Weights of a small GPT-style language model, trained from scratch on English Wikipedia: width 512.
Each number is 200 + 30 x the weight over its row's rms, rounded and kept within 0 to 999. Layers, rows and columns count from 0. The size before them is the row's rms in percent of the matrix's.

# layer 2 MLP up, 1728x512, rms 0.0384, rows 440-476, columns 384-447
093,204,188,181,208,153,207,237,175,186,190,219,210,193,194,216,202,190,212,173,221,212,183,183,215,192,173,187,192,212,225,221,225,192,219,237,170,188,218,208,209,195,223,184,189,202,280,196,187,279,224,208,152,235,193,222,187,224,189,187,197,239,191,159,216
092,235,173,170,243,206,131,196,152,174,195,189,223,217,190,165,190,184,217,156,200,220,205,189,173,173,203,204,256,233,154,190,197,214,208,206,187,216,223,237,215,163,201,171,245,233,221,197,174,259,210,190,215,200,225,232,189,205,182,219,200,211,206,153,226
097,200,220,160,178,196,249,231,167,175,244,285,192,211,226,207,258,261,204,213,242,227,206,196,194,177,224,275,224,160,177,208,175,195,158,148,214,174,155,253,178,204,138,223,191,164,180,229,195,242,194,168,212,218,204,196,208,168,211,236,195,252,207,248,177
107,199,217,239,228,253,195,220,241,191,217,227,189,183,125,202,195,212,226,201,196,192,215,178,207,173,206,246,204,213,153,181,174,82,189,244,191,200,239,202,165,178,198,213,204,228,213,201,213,211,194,188,167,260,154,217,190,133,199,175,219,239,187,160,207
097,208,207,209,232,204,246,188,237,259,193,200,228,250,193,215,184,224,189,209,210,225,206,229,222,147,208,242,205,266,223,210,162,158,196,170,192,187,248,183,190,178,176,178,193,192,176,180,202,250,166,181,169,204,194,145,246,178,186,157,177,162,164,175,188
107,235,184,237,178,214,254,154,231,195,220,197,212,190,176,180,287,195,236,168,213,237,191,187,201,234,262,206,189,215,193,205,197,195,188,199,196,234,165,170,224,178,204,200,218,205,198,203,202,228,200,146,170,230,203,109,169,185,210,170,211,202,202,184,227
105,207,171,170,176,185,187,166,174,197,134,178,214,200,255,195,240,191,220,239,242,224,192,196,214,200,193,219,223,194,181,200,224,179,200,196,207,163,173,221,166,195,189,227,141,109,203,254,192,199,195,189,199,216,194,193,234,164,181,209,228,178,206,184,184
105,203,208,228,191,171,262,223,180,138,169,257,190,228,240,188,225,182,180,138,203,245,198,131,183,261,208,212,219,197,219,187,219,202,213,222,246,185,186,173,159,221,207,228,181,144,230,163,224,202,197,235,192,182,180,225,169,223,188,231,222,223,193,204,226
092,261,217,223,198,245,190,197,284,191,218,195,208,176,201,174,217,202,228,209,198,209,143,219,190,169,202,220,188,134,231,219,219,239,182,200,220,208,221,199,205,166,234,198,251,272,213,223,192,200,177,171,203,184,248,156,182,207,208,201,150,202,197,216,232
108,181,201,169,206,211,192,189,180,215,241,223,203,216,179,218,226,225,192,218,138,188,194,162,182,191,197,175,154,147,200,255,194,230,239,212,203,170,231,181,168,171,244,159,227,238,198,225,225,238,236,209,208,163,118,160,217,145,289,178,151,154,191,195,190
099,210,174,219,242,163,229,217,180,154,231,160,199,227,242,190,239,230,164,218,134,245,226,192,185,236,207,208,178,211,144,133,164,219,172,179,192,205,191,190,137,206,177,176,218,229,211,212,211,155,186,121,196,201,175,208,164,197,264,217,174,197,190,230,215
105,207,183,158,217,223,222,182,233,207,168,172,200,184,219,184,180,200,160,158,216,200,190,146,238,205,164,236,219,213,248,202,194,260,240,209,225,167,238,178,203,212,156,192,168,185,172,240,193,196,177,212,230,185,195,231,208,185,192,224,188,151,191,211,164
115,202,174,181,228,198,200,239,222,127,225,128,216,211,156,151,224,186,251,210,175,213,201,160,217,234,173,245,223,179,158,208,207,199,199,147,236,169,203,222,242,228,177,259,212,223,183,198,206,220,186,223,173,194,175,256,216,237,208,168,170,185,163,181,163
107,147,214,197,186,203,244,180,237,210,163,171,220,187,203,246,190,218,218,204,190,209,148,208,147,212,255,214,256,150,182,200,251,226,192,238,122,164,208,198,167,196,255,255,185,173,222,196,158,185,218,149,184,142,168,228,252,195,226,196,260,204,191,194,224
112,193,171,175,146,161,226,223,199,186,291,184,155,187,237,203,189,129,215,256,194,170,131,232,208,179,164,193,169,243,178,266,196,178,182,145,223,208,165,230,192,189,211,179,221,263,228,247,188,183,224,221,212,153,191,255,193,233,271,172,207,231,231,194,231
105,213,226,188,223,191,199,229,170,210,212,176,231,183,199,251,241,203,218,196,207,186,180,199,177,261,170,193,154,191,260,203,219,231,154,185,193,195,175,173,256,180,236,178,226,206,211,194,188,234,176,197,140,227,215,227,191,208,247,178,202,216,217,149,257
096,209,226,193,210,249,199,168,193,179,211,156,229,164,217,198,219,188,199,188,150,184,228,203,210,212,233,229,208,185,141,229,157,198,172,185,231,202,252,175,183,233,191,227,264,199,170,236,208,145,207,206,199,176,205,161,220,245,138,213,186,197,175,225,188
099,234,174,202,159,207,153,200,215,144,196,182,205,246,182,138,219,133,204,197,205,181,163,165,176,213,241,218,208,256,242,177,189,160,188,164,201,197,208,157,181,197,232,198,203,214,227,268,173,203,197,226,208,183,199,228,223,211,188,192,221,210,208,174,182
092,222,200,223,199,186,163,138,215,212,191,193,191,186,247,180,188,208,174,180,167,234,159,170,188,254,210,213,192,149,129,207,246,186,163,208,178,194,200,222,213,186,189,199,240,168,127,173,224,186,141,194,189,189,186,247,185,202,203,252,165,222,233,257,155
092,146,223,225,215,238,182,221,179,228,167,191,254,192,217,183,199,128,211,222,180,159,133,184,225,207,207,204,177,173,240,198,166,136,252,214,242,219,207,194,219,217,211,244,250,202,222,237,211,154,186,201,211,169,156,202,206,207,214,230,204,180,207,232,225
119,209,196,215,214,205,208,215,198,237,234,245,204,185,171,158,246,161,236,178,259,207,243,173,150,193,210,232,236,158,202,191,145,242,207,220,208,220,176,149,218,245,164,177,201,209,135,179,144,240,178,222,179,223,213,183,165,173,258,216,214,207,240,158,230
096,211,257,194,196,227,207,165,163,143,194,137,208,204,184,237,211,186,186,175,190,229,148,225,239,217,261,141,272,267,128,193,227,225,202,168,194,146,204,183,199,176,226,261,209,243,163,216,139,165,189,203,234,245,188,225,111,222,216,188,231,190,207,195,176
094,229,236,186,208,209,261,196,211,236,211,191,240,101,227,188,205,196,134,202,207,246,255,229,235,168,179,253,186,200,212,170,176,192,167,220,193,235,187,226,168,180,160,215,268,212,265,180,234,184,190,203,240,204,215,239,242,213,200,183,195,166,212,205,224
096,216,182,176,173,208,177,177,126,223,211,155,200,222,244,218,261,175,200,169,193,185,185,168,196,251,210,219,237,184,204,228,233,217,203,136,194,151,219,217,237,181,218,249,212,170,206,171,194,208,170,227,256,213,252,236,191,280,138,200,206,144,200,236,287
094,226,205,235,167,167,173,194,248,236,209,245,172,202,276,200,182,237,225,184,237,237,163,233,206,217,207,220,187,192,227,217,206,105,213,214,232,220,164,263,208,240,198,199,183,206,160,217,192,188,193,205,233,185,208,191,194,218,227,203,222,242,207,204,196
095,213,238,254,237,197,189,219,252,191,144,173,173,212,190,223,210,211,238,188,205,210,228,190,219,181,233,200,246,167,249,204,144,185,167,189,251,172,200,224,146,206,200,236,204,184,212,179,203,170,209,196,210,204,170,173,214,191,212,182,160,212,168,213,144
090,246,175,194,205,202,194,231,222,169,163,217,237,205,175,205,207,202,221,125,216,191,139,155,153,224,177,206,166,168,211,181,216,195,202,182,255,188,222,240,200,208,207,237,170,182,206,209,150,179,197,184,176,205,252,203,237,223,197,201,234,229,210,189,219
110,256,201,170,241,201,216,206,216,180,195,208,152,283,213,160,194,217,206,188,221,208,198,209,191,220,211,210,250,226,147,242,177,175,260,200,169,157,246,180,190,148,149,205,183,208,126,195,140,268,215,165,226,223,170,192,191,162,201,202,200,228,169,176,201
111,156,216,180,229,191,163,168,248,221,213,165,239,258,119,173,199,146,176,193,254,209,247,224,179,190,225,215,236,157,212,214,200,195,226,219,200,215,257,192,208,129,246,211,194,197,193,225,197,206,249,201,159,221,214,215,202,198,185,172,222,140,210,176,195
095,168,205,181,204,161,173,151,180,222,216,218,205,194,220,225,227,236,211,151,206,248,187,150,191,186,235,161,232,255,244,198,230,252,195,170,266,245,202,214,178,234,178,216,225,215,229,181,228,160,193,212,207,259,217,253,177,182,200,242,211,168,259,202,209
099,191,204,146,210,192,173,167,213,203,197,218,213,249,244,208,157,253,228,191,168,204,219,245,199,185,165,237,235,162,182,194,207,191,190,256,201,219,186,193,192,125,158,228,152,201,171,194,231,187,255,238,225,266,212,199,212,236,208,191,214,205,233,210,194
094,187,202,193,197,227,167,186,221,194,235,182,165,240,211,217,196,204,159,196,228,227,201,228,226,160,192,245,205,198,196,191,208,125,197,169,217,177,187,209,217,227,127,159,177,158,222,199,147,214,206,196,177,210,250,175,223,238,198,150,198,196,182,236,191
096,192,148,228,185,145,172,261,218,229,256,205,223,168,220,227,215,263,121,173,204,172,226,218,197,243,204,193,194,164,176,184,177,179,255,173,169,236,220,264,219,236,158,213,182,191,172,199,213,151,181,167,239,166,184,201,204,231,184,190,193,190,174,217,198
096,178,240,123,204,214,233,163,167,167,224,243,207,200,169,242,204,164,219,205,222,165,192,173,182,197,222,208,176,201,173,180,226,221,176,196,184,195,143,196,219,163,206,224,211,192,200,192,169,242,223,239,202,208,202,150,152,198,159,174,170,170,240,184,176
104,167,227,173,176,265,180,183,201,211,190,197,189,241,156,180,205,224,180,189,170,189,249,218,206,204,195,200,193,202,214,180,135,190,150,185,204,238,198,155,181,233,224,166,194,238,198,240,186,200,269,242,228,239,193,200,168,174,187,252,237,154,174,204,186
098,193,183,182,230,249,287,182,179,258,132,217,225,207,193,174,178,210,237,277,220,177,174,262,172,184,183,173,196,213,259,220,158,216,235,143,219,184,153,198,166,187,225,201,192,218,166,208,177,214,199,196,191,210,240,195,185,212,167,228,163,211,200,204,166
105,193,180,240,210,143,199,176,242,261,130,202,228,154,214,183,170,196,183,215,191,212,189,178,189,194,211,184,172,196,250,122,269,215,175,194,220,180,198,171,227,186,159,222,195,174,224,167,190,176,178,230,196,211,243,187,159,209,165,193,225,208,218,178,240
# layer 2 MLP down (transposed), 1728x512, rms 0.036, rows 440-475, columns 384-447
098,161,232,196,210,204,184,174,210,179,195,189,160,168,195,184,147,186,224,244,194,256,196,223,226,129,154,232,200,230,209,174,253,194,188,246,163,196,224,228,279,196,198,184,215,202,217,217,207,191,159,206,228,212,217,252,152,172,229,213,180,179,263,238,203
098,172,192,233,203,183,230,237,195,237,153,200,211,229,155,213,215,229,206,121,197,184,159,182,204,237,200,133,258,203,146,227,226,210,206,183,234,166,193,196,172,172,181,251,263,206,223,195,240,212,262,223,225,170,194,215,221,214,184,236,145,200,240,160,203
099,210,214,220,174,187,193,193,230,197,147,158,165,222,162,178,248,181,216,188,166,232,237,150,247,246,147,185,258,216,195,187,285,206,202,209,217,215,203,152,215,201,146,187,232,277,207,188,225,186,227,203,220,210,212,164,103,209,278,175,216,213,309,165,168
097,242,185,148,167,227,198,212,168,223,220,168,172,220,236,191,217,217,197,206,187,242,219,230,205,174,199,215,152,182,185,180,156,187,181,218,192,177,163,217,208,185,162,176,156,179,187,140,123,184,211,192,201,202,200,175,252,226,226,220,196,209,323,205,225
099,170,221,200,154,224,237,188,205,158,235,164,173,207,201,157,202,177,212,175,223,165,222,208,142,209,196,202,190,170,179,206,144,199,171,233,198,241,141,233,212,216,200,222,253,228,193,214,212,199,245,207,234,179,207,239,208,233,257,202,197,287,203,195,247
102,163,205,203,181,198,207,230,193,227,154,174,210,227,239,190,155,237,214,183,200,190,181,230,181,169,167,204,228,178,207,208,234,205,206,170,200,184,193,189,158,212,177,183,192,169,210,152,203,137,207,220,203,165,216,223,196,223,138,227,236,224,221,250,224
103,231,203,237,197,244,222,201,193,204,185,155,251,179,203,253,196,159,234,181,127,224,133,224,178,192,202,225,219,168,234,212,219,161,272,212,233,198,165,204,257,169,235,198,218,167,197,230,181,218,206,203,224,191,251,222,219,255,212,184,144,155,218,169,227
106,161,165,185,195,191,219,247,248,223,192,214,244,203,181,160,212,169,196,173,205,177,157,175,149,238,192,178,205,225,207,172,211,235,179,193,181,208,243,219,184,196,239,297,224,202,184,199,214,169,173,234,217,192,228,211,188,234,223,181,238,244,212,184,183
091,148,175,189,213,176,195,208,198,204,157,191,248,222,194,209,199,170,191,152,209,202,210,195,136,221,190,184,188,264,221,217,187,164,207,196,212,224,215,225,189,223,152,181,177,147,162,181,169,177,224,203,205,224,172,219,218,211,202,216,208,207,174,171,208
109,201,225,190,216,203,162,177,167,260,224,179,218,194,218,233,152,182,204,172,186,228,201,174,172,142,200,217,218,196,230,204,221,181,159,266,176,186,211,215,213,175,232,234,183,223,191,206,220,186,209,226,190,223,270,246,219,229,189,200,181,192,295,253,210
099,171,215,144,187,205,147,183,251,242,172,234,215,202,157,182,195,222,174,172,228,249,186,226,140,193,197,233,206,156,183,207,192,246,203,161,180,187,149,184,195,213,236,188,202,158,167,216,137,225,152,256,190,231,219,200,191,175,236,174,190,143,191,188,243
108,145,200,195,212,229,153,211,216,167,268,249,235,213,185,237,191,229,226,222,146,182,185,205,212,188,185,171,169,192,193,259,186,188,212,206,205,239,199,190,177,183,205,217,189,159,174,227,219,184,212,199,256,181,182,215,196,228,209,229,211,235,121,213,165
111,215,248,190,217,246,194,191,176,212,249,233,184,277,202,246,225,209,183,158,217,208,175,210,207,172,225,185,159,204,175,189,165,165,212,221,179,226,169,168,199,227,182,200,135,260,171,237,148,225,265,201,166,219,223,182,228,218,264,217,270,173,221,185,212
102,196,222,175,217,217,219,157,169,257,178,161,203,218,235,181,250,181,158,184,198,193,149,176,203,225,224,230,195,234,240,206,214,185,138,174,151,154,218,234,232,195,198,181,143,243,241,217,191,195,213,179,207,203,169,203,235,210,206,201,245,168,323,154,288
114,187,190,193,237,216,152,212,216,137,133,177,194,186,204,171,226,256,150,126,197,219,215,198,230,211,223,186,234,212,186,183,188,245,168,271,150,171,203,219,194,249,191,198,190,200,217,119,239,234,175,246,256,254,175,179,207,214,161,197,230,169,143,247,260
107,206,236,200,248,211,208,204,200,207,207,257,195,242,224,203,169,241,225,223,189,117,232,203,213,221,183,191,198,239,212,153,144,140,192,222,201,204,269,165,244,227,236,185,204,150,192,214,197,275,203,203,234,206,230,132,174,214,204,220,175,180,200,188,252
100,233,208,225,201,157,211,194,220,183,185,238,212,208,175,236,233,238,120,232,213,223,180,194,152,213,171,131,237,240,140,196,213,224,194,190,186,224,201,240,200,197,193,186,239,184,205,160,208,195,235,182,141,191,207,225,210,257,146,192,181,227,112,211,164
097,168,211,215,225,195,215,211,160,186,170,192,213,144,206,219,221,202,219,169,184,206,192,159,202,151,180,202,209,131,148,219,211,214,187,245,180,172,187,163,223,176,156,173,191,180,210,220,208,197,212,184,225,204,197,174,189,194,212,216,207,197,244,203,220
097,184,195,223,185,186,204,222,170,172,160,205,190,211,161,202,223,191,229,201,185,218,180,210,171,204,194,209,143,170,181,224,152,165,246,176,205,207,211,190,206,207,221,224,239,206,212,209,202,202,196,172,220,221,215,228,199,188,264,206,182,121,230,182,213
087,209,209,237,217,242,167,191,195,148,222,280,172,179,216,146,246,191,218,185,211,190,195,147,164,215,263,152,218,208,193,238,235,172,174,236,186,199,228,275,206,212,182,200,171,230,163,166,216,149,231,181,117,220,190,132,188,210,250,197,209,173,218,173,197
113,267,197,231,210,193,201,199,226,230,197,194,188,197,214,173,185,194,220,232,174,213,206,176,182,182,203,183,221,198,200,199,186,238,210,185,192,212,196,185,182,201,151,218,226,180,171,170,199,217,189,216,174,171,174,224,188,245,323,227,216,187,381,202,188
098,176,142,135,255,150,256,189,240,224,165,253,183,174,210,188,149,196,199,189,235,176,165,195,164,181,207,245,222,206,201,203,195,214,158,229,246,269,163,197,217,183,235,168,203,221,172,217,257,241,182,216,165,211,210,218,179,211,240,212,189,137,200,185,230
095,245,262,200,200,214,215,201,209,217,181,176,244,224,161,171,214,225,180,182,194,200,184,148,140,210,219,179,148,173,237,199,200,213,208,223,221,208,194,211,219,249,231,239,236,233,180,110,218,172,185,203,201,180,167,177,248,184,248,184,184,217,235,193,231
100,203,182,178,201,191,220,204,263,250,219,169,198,225,214,212,212,194,194,196,167,177,216,208,235,254,192,186,194,185,221,241,251,233,191,155,232,202,208,240,218,190,256,186,199,191,203,223,205,240,235,161,315,178,209,237,224,306,196,213,192,187,224,186,226
095,152,237,169,233,198,189,239,211,203,210,193,209,173,103,157,195,215,206,159,218,159,192,187,196,200,167,144,184,181,242,207,177,202,183,223,214,174,238,180,206,154,182,185,194,211,223,170,221,172,255,141,240,166,205,250,174,172,202,177,188,199,151,180,213
098,218,212,193,226,231,161,205,210,196,251,238,228,196,261,187,214,208,195,178,174,185,191,210,198,178,212,190,150,193,233,229,180,221,197,226,218,180,240,166,214,179,194,204,200,217,194,188,214,178,244,249,199,160,172,154,230,135,258,236,187,201,81,178,179
091,180,247,195,182,190,201,180,212,164,210,246,189,164,166,206,215,208,237,222,273,151,144,154,204,216,214,196,204,151,242,187,234,165,154,135,194,141,217,225,221,209,220,220,147,168,200,180,168,222,181,160,203,202,246,194,154,168,203,182,180,237,220,154,170
109,198,275,147,175,199,194,207,208,216,169,200,172,255,249,243,247,261,209,162,218,184,159,184,186,181,232,215,204,178,205,200,236,172,178,186,199,235,151,180,236,224,175,202,201,195,175,239,163,225,227,146,213,233,247,210,221,170,238,221,195,234,303,169,247
109,122,191,150,165,218,192,247,130,188,145,215,165,254,235,217,205,183,246,233,169,178,223,157,253,196,197,220,219,153,193,208,168,189,160,180,185,210,202,187,241,262,196,155,245,201,214,231,187,172,195,161,195,170,232,226,227,170,267,169,206,220,198,242,209
098,218,194,205,246,246,190,233,256,217,265,230,175,172,174,153,119,189,223,213,262,142,152,193,164,248,211,198,180,193,221,184,197,148,182,225,176,210,223,209,191,219,248,146,142,210,197,180,237,180,198,190,206,186,159,237,216,192,183,216,172,172,198,168,221
101,201,177,184,155,192,209,159,139,186,158,238,167,258,207,153,196,167,211,187,181,180,185,194,190,175,186,243,206,231,221,158,218,191,216,247,196,197,188,140,191,219,196,189,208,147,209,197,140,233,228,239,209,200,234,246,209,201,191,215,164,189,237,204,215
097,178,231,214,194,169,217,212,191,176,153,185,171,187,173,218,197,215,222,192,201,195,179,174,191,182,206,145,225,214,241,199,146,176,185,189,163,223,206,168,178,183,256,210,211,192,182,215,195,245,220,187,213,159,179,208,206,156,195,188,167,187,221,168,213
094,239,186,203,196,204,204,175,209,217,222,204,232,154,227,183,171,212,178,153,220,177,185,244,187,216,225,171,189,200,225,185,193,194,166,200,209,235,198,203,161,155,220,158,177,216,159,217,191,155,167,239,237,163,155,210,248,234,205,191,237,194,242,170,224
096,239,168,244,207,215,209,244,243,215,181,176,173,162,194,165,201,211,193,181,207,225,177,263,212,205,202,147,236,239,183,197,236,225,228,208,186,253,212,224,176,213,230,212,168,200,212,194,209,190,184,176,187,235,212,244,248,221,234,242,180,194,140,223,194
105,141,177,228,182,227,121,211,231,165,257,252,195,204,205,195,193,226,227,208,145,252,241,168,219,187,226,225,198,222,164,250,169,190,212,216,203,184,206,203,166,233,185,182,223,184,202,221,223,177,250,212,201,250,172,169,213,187,169,146,178,168,164,211,217
098,147,195,213,189,226,160,177,192,198,221,189,195,234,160,267,185,162,226,202,147,186,168,187,170,209,232,173,204,182,187,185,221,200,161,279,236,206,218,205,188,224,197,195,249,196,170,220,228,170,155,216,183,207,171,199,176,236,225,218,175,167,199,229,198
# layer 2 MLP gate, 1728x512, rms 0.0388, rows 441-476, columns 384-447
095,255,169,196,223,223,92,155,172,162,271,174,217,189,184,182,204,198,184,161,190,218,195,195,217,181,212,192,219,206,188,182,152,141,213,212,220,244,222,219,185,189,196,170,163,261,212,197,153,239,189,213,231,183,231,207,216,191,188,193,219,202,168,177,212
097,211,185,179,226,195,184,239,188,189,186,161,228,233,176,183,217,228,241,212,180,193,196,154,199,200,206,171,226,190,177,208,237,167,207,162,206,198,168,236,261,232,166,183,161,205,179,196,183,229,209,133,187,226,189,224,142,185,182,191,190,259,242,205,146
098,176,219,256,225,145,192,168,237,139,186,258,228,201,145,218,191,179,268,193,193,165,158,155,222,226,225,201,216,223,201,234,214,212,165,240,197,204,227,155,201,217,202,241,193,229,234,260,222,240,203,182,151,256,226,183,173,221,202,151,187,165,192,202,147
104,220,213,230,232,268,214,168,161,159,217,236,159,211,177,180,225,259,197,211,203,191,223,252,209,212,212,221,137,178,239,172,178,175,209,191,195,205,164,243,201,255,148,207,213,203,204,184,226,210,215,209,168,146,244,203,177,263,209,228,189,223,194,271,177
113,192,162,191,250,211,198,198,263,244,212,178,139,213,230,185,236,215,266,168,190,206,217,174,191,251,246,156,129,188,260,186,182,171,210,250,221,186,228,129,237,168,205,199,201,233,177,160,198,223,169,202,152,219,200,198,229,164,151,175,156,195,167,198,245
107,216,172,189,222,208,231,177,222,199,203,224,141,227,208,132,189,190,157,219,201,214,232,211,257,204,175,239,185,232,190,186,175,227,181,218,169,213,199,207,223,245,214,104,167,189,173,201,170,227,194,177,190,221,164,124,237,120,100,221,184,202,158,216,221
101,195,165,164,181,222,197,152,222,224,225,196,210,163,168,236,197,219,176,158,208,214,240,193,169,219,179,252,184,195,214,181,233,210,185,216,183,204,137,159,195,246,175,226,194,208,288,212,200,214,215,203,208,228,273,205,202,241,185,211,226,202,199,206,198
093,189,215,201,233,219,189,242,217,157,170,189,213,227,188,217,188,204,219,239,221,208,77,230,158,236,169,152,227,191,172,238,170,185,232,184,173,210,178,195,155,181,194,251,177,239,255,205,206,182,195,179,211,174,229,192,216,201,225,204,242,218,214,198,218
107,223,177,184,241,206,207,219,195,183,240,242,220,208,219,181,223,189,181,190,201,169,236,193,191,193,222,168,225,220,188,194,198,186,212,181,236,218,198,210,153,256,193,179,212,186,193,211,144,234,185,187,162,186,164,187,155,188,182,158,173,175,172,163,213
096,244,155,187,223,212,163,185,225,252,258,200,172,216,184,253,227,201,197,182,195,211,206,178,214,148,243,223,162,220,182,220,178,172,173,194,194,214,201,171,209,192,214,193,203,193,161,202,212,232,179,227,195,227,169,180,207,177,142,216,192,182,182,223,194
107,164,212,199,203,214,250,196,200,182,165,177,194,158,213,157,161,218,188,193,205,209,195,274,209,250,167,190,200,207,220,201,219,284,166,137,244,250,169,232,210,203,174,202,214,206,225,214,191,218,176,184,237,189,227,182,241,198,197,176,185,201,218,210,214
107,210,142,179,199,208,159,216,173,176,165,232,155,229,264,248,245,216,188,184,213,171,173,159,235,155,228,215,226,239,156,213,188,143,251,208,187,238,198,167,185,201,176,151,196,196,181,211,129,229,258,208,191,215,240,177,209,171,195,254,153,157,189,184,197
098,140,187,211,187,195,224,206,211,166,241,193,232,174,202,200,180,231,236,222,200,170,175,234,180,163,243,175,243,173,158,224,237,278,223,209,209,238,200,199,126,238,272,252,213,145,214,197,142,193,205,173,156,155,224,168,220,202,214,191,231,170,194,196,207
129,166,173,189,225,187,236,169,180,194,138,195,223,194,188,154,255,267,151,169,249,198,218,240,207,186,204,177,199,192,223,207,257,219,214,246,166,158,211,196,167,203,149,182,212,232,172,169,215,218,150,247,185,192,190,201,202,131,178,193,221,174,185,271,197
103,219,180,222,174,236,177,177,187,190,189,156,155,209,228,215,179,239,229,193,168,217,175,190,198,126,210,213,189,219,202,209,204,211,214,238,223,251,158,159,162,184,194,200,140,209,164,189,177,227,185,204,158,201,173,174,242,249,205,206,212,175,185,215,215
096,213,214,205,174,249,208,192,219,221,191,206,193,203,167,216,199,254,231,193,257,206,192,229,199,196,198,185,175,219,180,172,192,193,207,211,202,238,198,212,167,198,220,188,187,195,273,176,225,186,229,225,188,173,196,201,215,254,156,179,216,223,196,186,176
101,170,234,156,168,206,180,191,229,225,249,215,185,243,199,152,269,208,205,153,191,190,216,262,197,244,205,177,167,232,263,183,214,221,197,159,229,211,207,255,171,207,210,238,223,206,206,210,188,189,231,186,186,239,239,198,248,238,168,205,172,208,184,166,255
093,220,177,164,220,203,148,115,196,228,246,181,242,179,236,174,214,207,165,179,208,214,197,182,237,255,223,203,252,218,176,185,243,199,162,241,197,197,171,177,219,219,179,228,199,180,191,220,204,174,187,240,165,180,216,130,195,236,129,198,169,243,186,220,164
085,213,226,192,225,152,244,195,185,233,163,192,199,188,221,183,177,220,160,214,193,166,202,264,216,201,168,215,230,165,151,247,209,141,197,190,173,230,184,187,148,184,188,163,196,197,219,229,175,233,226,200,217,192,222,226,203,190,167,208,220,214,194,252,176
098,209,170,144,232,171,162,178,206,204,208,224,213,197,175,219,276,197,202,161,253,235,230,196,189,148,230,222,201,168,200,203,148,178,221,214,223,182,148,125,257,227,157,165,138,199,156,240,123,233,205,218,173,223,249,189,204,190,204,239,198,232,195,210,199
096,181,183,168,198,258,208,250,231,225,184,225,159,210,204,215,196,197,182,158,201,195,184,225,189,174,192,224,224,180,237,187,195,161,181,202,194,228,167,259,259,222,212,217,176,184,224,237,173,204,237,158,217,207,189,180,253,191,232,260,183,189,144,211,197
093,168,228,176,213,202,196,214,209,187,198,172,219,192,241,233,239,213,176,217,176,240,215,213,252,175,170,184,243,193,187,194,206,153,207,154,201,195,205,228,200,195,217,173,160,177,214,229,161,211,206,194,236,168,247,202,178,183,178,244,185,178,176,210,170
094,197,184,193,180,234,197,213,229,241,211,149,230,194,214,203,229,207,199,199,232,233,219,219,209,234,206,182,196,184,205,230,185,187,213,116,247,217,184,224,216,259,249,159,194,156,235,255,168,190,169,149,271,204,239,210,212,244,170,264,167,218,170,193,197
092,208,236,195,214,237,199,148,169,213,197,136,183,179,239,159,165,201,145,183,162,241,194,211,223,225,212,224,245,296,199,177,181,242,150,200,150,174,172,192,212,231,178,200,184,197,218,217,207,181,213,226,261,261,204,215,239,180,223,237,221,159,199,224,215
094,183,156,160,218,223,241,185,202,257,283,272,205,188,218,167,218,190,192,239,185,168,216,275,252,187,220,175,146,214,165,193,212,188,229,236,159,212,186,149,207,173,223,156,198,173,185,220,169,242,228,194,130,187,218,177,209,183,190,200,207,227,182,191,217
093,218,181,228,223,184,258,216,167,236,250,203,242,192,209,240,206,180,207,262,173,207,236,243,260,146,190,223,212,240,194,159,216,197,250,214,190,189,153,135,250,261,163,192,222,194,215,166,185,228,137,193,233,161,200,214,159,143,245,200,188,223,139,216,224
108,179,148,148,243,193,195,213,216,174,219,189,169,229,219,209,263,180,198,214,223,221,224,168,240,221,251,202,235,196,147,201,190,194,282,209,215,217,206,188,236,235,213,212,230,196,169,179,204,236,218,172,223,177,186,236,204,178,193,194,161,155,221,158,182
104,231,216,197,234,215,207,209,215,199,255,216,172,172,181,174,222,236,208,196,201,249,182,240,216,168,177,187,204,265,235,202,193,211,186,220,217,227,144,200,184,178,221,179,172,271,251,214,181,215,217,210,165,165,230,183,228,186,187,197,216,204,137,235,225
098,216,173,208,174,233,254,238,204,178,243,236,156,210,233,262,202,213,157,141,208,232,135,274,267,222,164,231,159,206,173,190,204,172,191,156,222,201,175,206,207,207,154,200,183,192,202,183,152,181,260,193,231,193,185,169,224,152,200,169,238,178,193,195,237
099,174,203,175,246,215,181,205,197,194,309,243,214,168,232,144,225,184,207,273,184,247,180,192,171,178,212,253,268,116,174,207,200,249,222,225,186,185,197,211,223,202,181,213,177,200,180,159,227,206,182,173,163,225,122,228,251,195,167,208,171,239,167,165,194
094,234,242,234,215,227,189,160,147,163,198,167,190,178,163,212,245,147,190,204,223,248,210,160,214,205,200,192,219,159,220,226,180,179,188,180,147,191,253,188,164,144,209,148,178,237,195,207,216,208,206,191,184,205,184,202,171,173,206,129,209,168,186,232,216
095,189,202,166,199,155,209,254,180,206,178,207,173,200,188,178,230,204,220,178,202,167,231,157,239,205,195,139,224,190,169,218,215,185,191,188,203,221,148,173,231,219,181,192,219,173,202,219,180,174,188,202,167,207,236,160,188,218,170,199,201,199,153,208,189
099,173,166,179,229,205,173,160,199,186,225,228,199,189,180,213,194,172,179,250,200,207,187,147,146,254,219,240,188,208,218,177,268,241,175,215,137,210,239,232,190,199,183,176,218,168,171,267,204,217,177,194,214,202,204,195,242,162,199,181,178,198,213,163,215
106,192,141,211,194,191,207,222,236,183,221,190,242,201,204,179,216,224,205,230,195,191,178,186,180,224,224,205,188,206,220,191,221,163,187,192,246,230,238,196,133,191,225,195,174,191,188,209,148,226,140,226,189,161,201,164,251,240,214,219,235,245,172,179,216
098,187,199,192,169,194,154,208,168,203,204,170,213,193,183,338,243,260,197,220,144,202,181,201,177,232,190,199,213,196,206,200,250,230,186,225,257,225,184,201,190,211,207,223,223,213,157,259,176,172,182,189,194,192,215,181,211,196,237,198,184,120,186,227,177
097,194,174,202,195,169,234,216,205,190,162,221,211,205,183,174,204,243,217,204,202,188,195,192,174,211,218,176,195,249,192,140,225,179,182,203,218,140,174,145,180,221,127,264,212,206,277,173,148,213,204,231,180,196,257,150,185,183,168,222,202,184,178,184,221